config.yaml
head_dim: 64
norm: "rmsnorm"
rope_theta: 331000.0
rope_fraction: 0.5
parallel_block: false
init_std_qkv: 0.0284
init_std_o: 0.0
beta1: 0.9
decay_shape: "linear"
max_steps: 11666
Each number is 50 + 12 x the weight over its row's rms, rounded and kept within 0 to 99. Layers, rows and columns count from 0. The size before them is the row's rms in percent of the matrix's.

# down: layer 9 MLP down (transposed), 2304x576, rms 0.0114, rows 1753-1762, columns 288-359
# up: layer 9 MLP up, 2304x576, rms 0.0684, rows 1754-1762, columns 288-359
down1753 097:58 59 42 48 54 32 55 71 42 61 51 73 41 39 32 51 50 53 34 51 53 37 73 36 43 43 54 23 48 43 40 40 58 66 36 30 41 49 57 33 51 52 63 17 42 32 56 36 49 52 64 41 52 41 52 61 56 59 49 36 41 51 57 46 49 72 33 40 41 48 37 25
up1754 104:44 46 62 66 46 46 66 61 51 48 40 66 45 36 57 50 29 57 36 65 56 41 58 39 30 43 47 38 39 76 73 45 41 61 50 39 45 34 48 76 42 67 45 37 44 77 42 41 41 44 46 59 51 36 42 46 42 75 55 37 53 41 65 40 71 56 64 57 59 52 46 50
down1754 106:48 37 43 52 49 58 34 47 49 60 37 42 47 57 32 49 66 73 61 66 52 52 47 71 35 42 24 47 55 65 58 63 65 59 52 43 55 43 52 55 49 57 58 48 55 27 57 51 36 64 67 58 54 28 70 46 65 54 33 49 42 73 51 51 54 43 46 54 42 53 53 52
up1755 105:50 52 37 53 70 79 62 70 63 49 46 41 49 43 77 32 59 50 52 42 59 46 54 49 47 34 46 47 67 43 42 38 41 41 71 61 59 29 44 43 69 58 79 39 50 63 52 62 18 75 42 54 47 54 32 73 58 34 39 42 40 59 86 34 62 61 60 67 70 57 51 40
down1755 109:42 56 45 50 83 55 58 68 44 56 43 60 39 40 41 33 26 14 50 55 53 44 62 44 59 30 39 55 75 66 51 32 44 43 50 58 65 28 66 33 34 79 38 38 75 38 34 31 59 70 65 50 35 34 50 46 63 46 52 59 43 48 55 34 53 54 44 41 52 53 42 53
up1756 097:44 49 47 46 30 65 61 56 56 67 34 39 47 49 52 52 21 67 60 51 61 51 59 70 73 48 42 42 40 50 42 48 71 59 42 54 41 45 17 58 60 36 54 35 41 21 33 51 42 44 59 57 31 44 69 36 45 62 47 55 72 38 56 53 63 60 48 50 60 67 44 54
down1756 097:46 77 32 62 43 62 40 59 41 32 46 45 20 30 37 37 44 64 37 41 81 63 44 70 62 35 37 42 37 41 46 45 45 46 30 67 70 44 33 56 64 38 55 81 45 45 37 30 49 36 58 69 31 30 56 51 69 58 68 61 49 56 47 46 48 72 61 47 58 40 28 43
up1757 094:58 56 41 43 49 67 47 55 45 51 58 55 38 65 50 44 57 55 27 39 71 71 53 54 52 60 52 54 63 54 57 50 77 44 42 31 47 44 28 54 40 42 64 44 26 44 73 63 31 34 65 63 54 29 65 65 56 52 53 42 46 50 70 47 52 45 45 56 39 48 48 40
down1757 099:45 60 63 37 36 50 58 51 41 50 50 32 63 42 58 31 66 60 49 29 45 67 55 37 45 53 64 42 56 67 41 51 50 50 48 55 50 46 64 18 35 62 59 60 58 49 85 55 51 49 75 38 58 57 63 49 44 51 41 69 58 49 53 77 49 53 49 70 52 40 43 38
up1758 110:39 47 28 62 48 37 50 49 52 65 11 31 69 57 45 47 38 67 65 38 31 36 44 58 56 72 48 48 58 54 15 33 38 68 41 52 39 59 39 45 41 36 21 58 33 35 51 53 48 48 51 23 73 71 37 48 62 52 55 55 45 46 64 57 54 58 61 72 37 22 63 50
down1758 104:51 52 38 63 53 59 60 67 57 62 33 55 61 73 38 55 49 59 54 55 74 21 49 67 42 52 45 33 40 62 42 29 42 68 47 47 45 63 35 41 60 57 51 64 28 56 57 70 62 32 43 29 60 47 15 28 67 44 58 51 36 23 50 58 38 39 48 59 58 36 51 30
up1759 099:43 37 65 46 37 48 23 42 30 35 54 51 37 74 58 79 29 54 49 60 39 40 39 41 38 45 35 43 42 49 49 54 48 44 67 59 44 46 47 61 37 55 25 60 60 64 62 58 48 48 44 29 57 58 40 44 54 39 30 65 42 60 42 66 44 55 37 45 27 33 60 44
down1759 098:52 60 31 27 63 42 51 47 55 53 31 35 67 37 29 65 59 66 33 48 21 29 53 60 35 62 57 65 41 32 47 18 26 31 55 40 38 66 48 67 54 70 63 46 44 56 38 45 53 56 46 45 57 49 53 71 62 45 36 38 58 39 61 51 59 54 49 32 51 46 47 40
up1760 105:39 64 46 33 48 53 51 27 30 57 46 39 42 47 66 69 52 40 50 41 31 56 45 61 64 40 54 34 51 59 37 45 47 46 58 44 45 51 36 57 70 44 43 46 65 75 54 36 29 56 66 63 33 88 69 47 40 62 67 40 31 52 41 53 57 60 68 72 73 50 40 30
down1760 110:42 43 42 44 48 63 31 43 69 63 38 66 34 60 62 62 56 62 44 49 56 74 36 45 47 51 61 63 67 47 58 37 62 53 58 57 42 54 52 39 16 47 32 60 64 63 49 44 25 36 68 70 39 55 47 46 50 77 61 44 64 48 37 37 48 73 71 55 45 49 11 58
up1761 090:53 49 46 49 45 62 46 50 42 78 45 34 40 68 39 38 66 73 58 59 42 46 32 62 63 50 42 68 71 23 35 34 50 56 42 33 42 56 50 43 41 64 50 55 39 52 61 24 54 48 37 57 49 39 51 38 65 70 37 54 67 57 32 32 58 14 48 50 29 36 59 53
down1761 097:58 24 49 45 34 40 44 62 53 54 60 23 33 50 72 45 36 54 68 37 51 59 60 61 57 58 61 57 29 56 51 56 57 41 36 44 41 67 57 43 57 48 61 48 55 38 63 66 56 67 40 38 55 47 55 60 52 64 46 31 52 48 31 28 62 53 80 56 35 52 47 73
up1762 102:37 66 54 29 31 54 46 48 61 70 27 38 59 38 62 37 50 59 39 43 59 59 38 50 28 47 44 48 52 34 46 33 40 32 36 52 39 36 64 71 65 63 43 49 46 39 75 61 47 42 43 60 36 74 48 66 77 45 43 61 59 51 54 37 59 43 46 61 42 76 21 47
down1762 104:39 48 41 45 32 39 49 44 50 46 52 62 49 76 39 48 47 64 53 47 71 55 45 40 43 62 50 50 22 43 41 55 47 46 88 63 74 32 56 54 36 60 49 41 62 50 70 43 55 69 50 59 31 61 64 41 57 58 26 81 59 52 59 60 48 32 48 48 37 55 16 64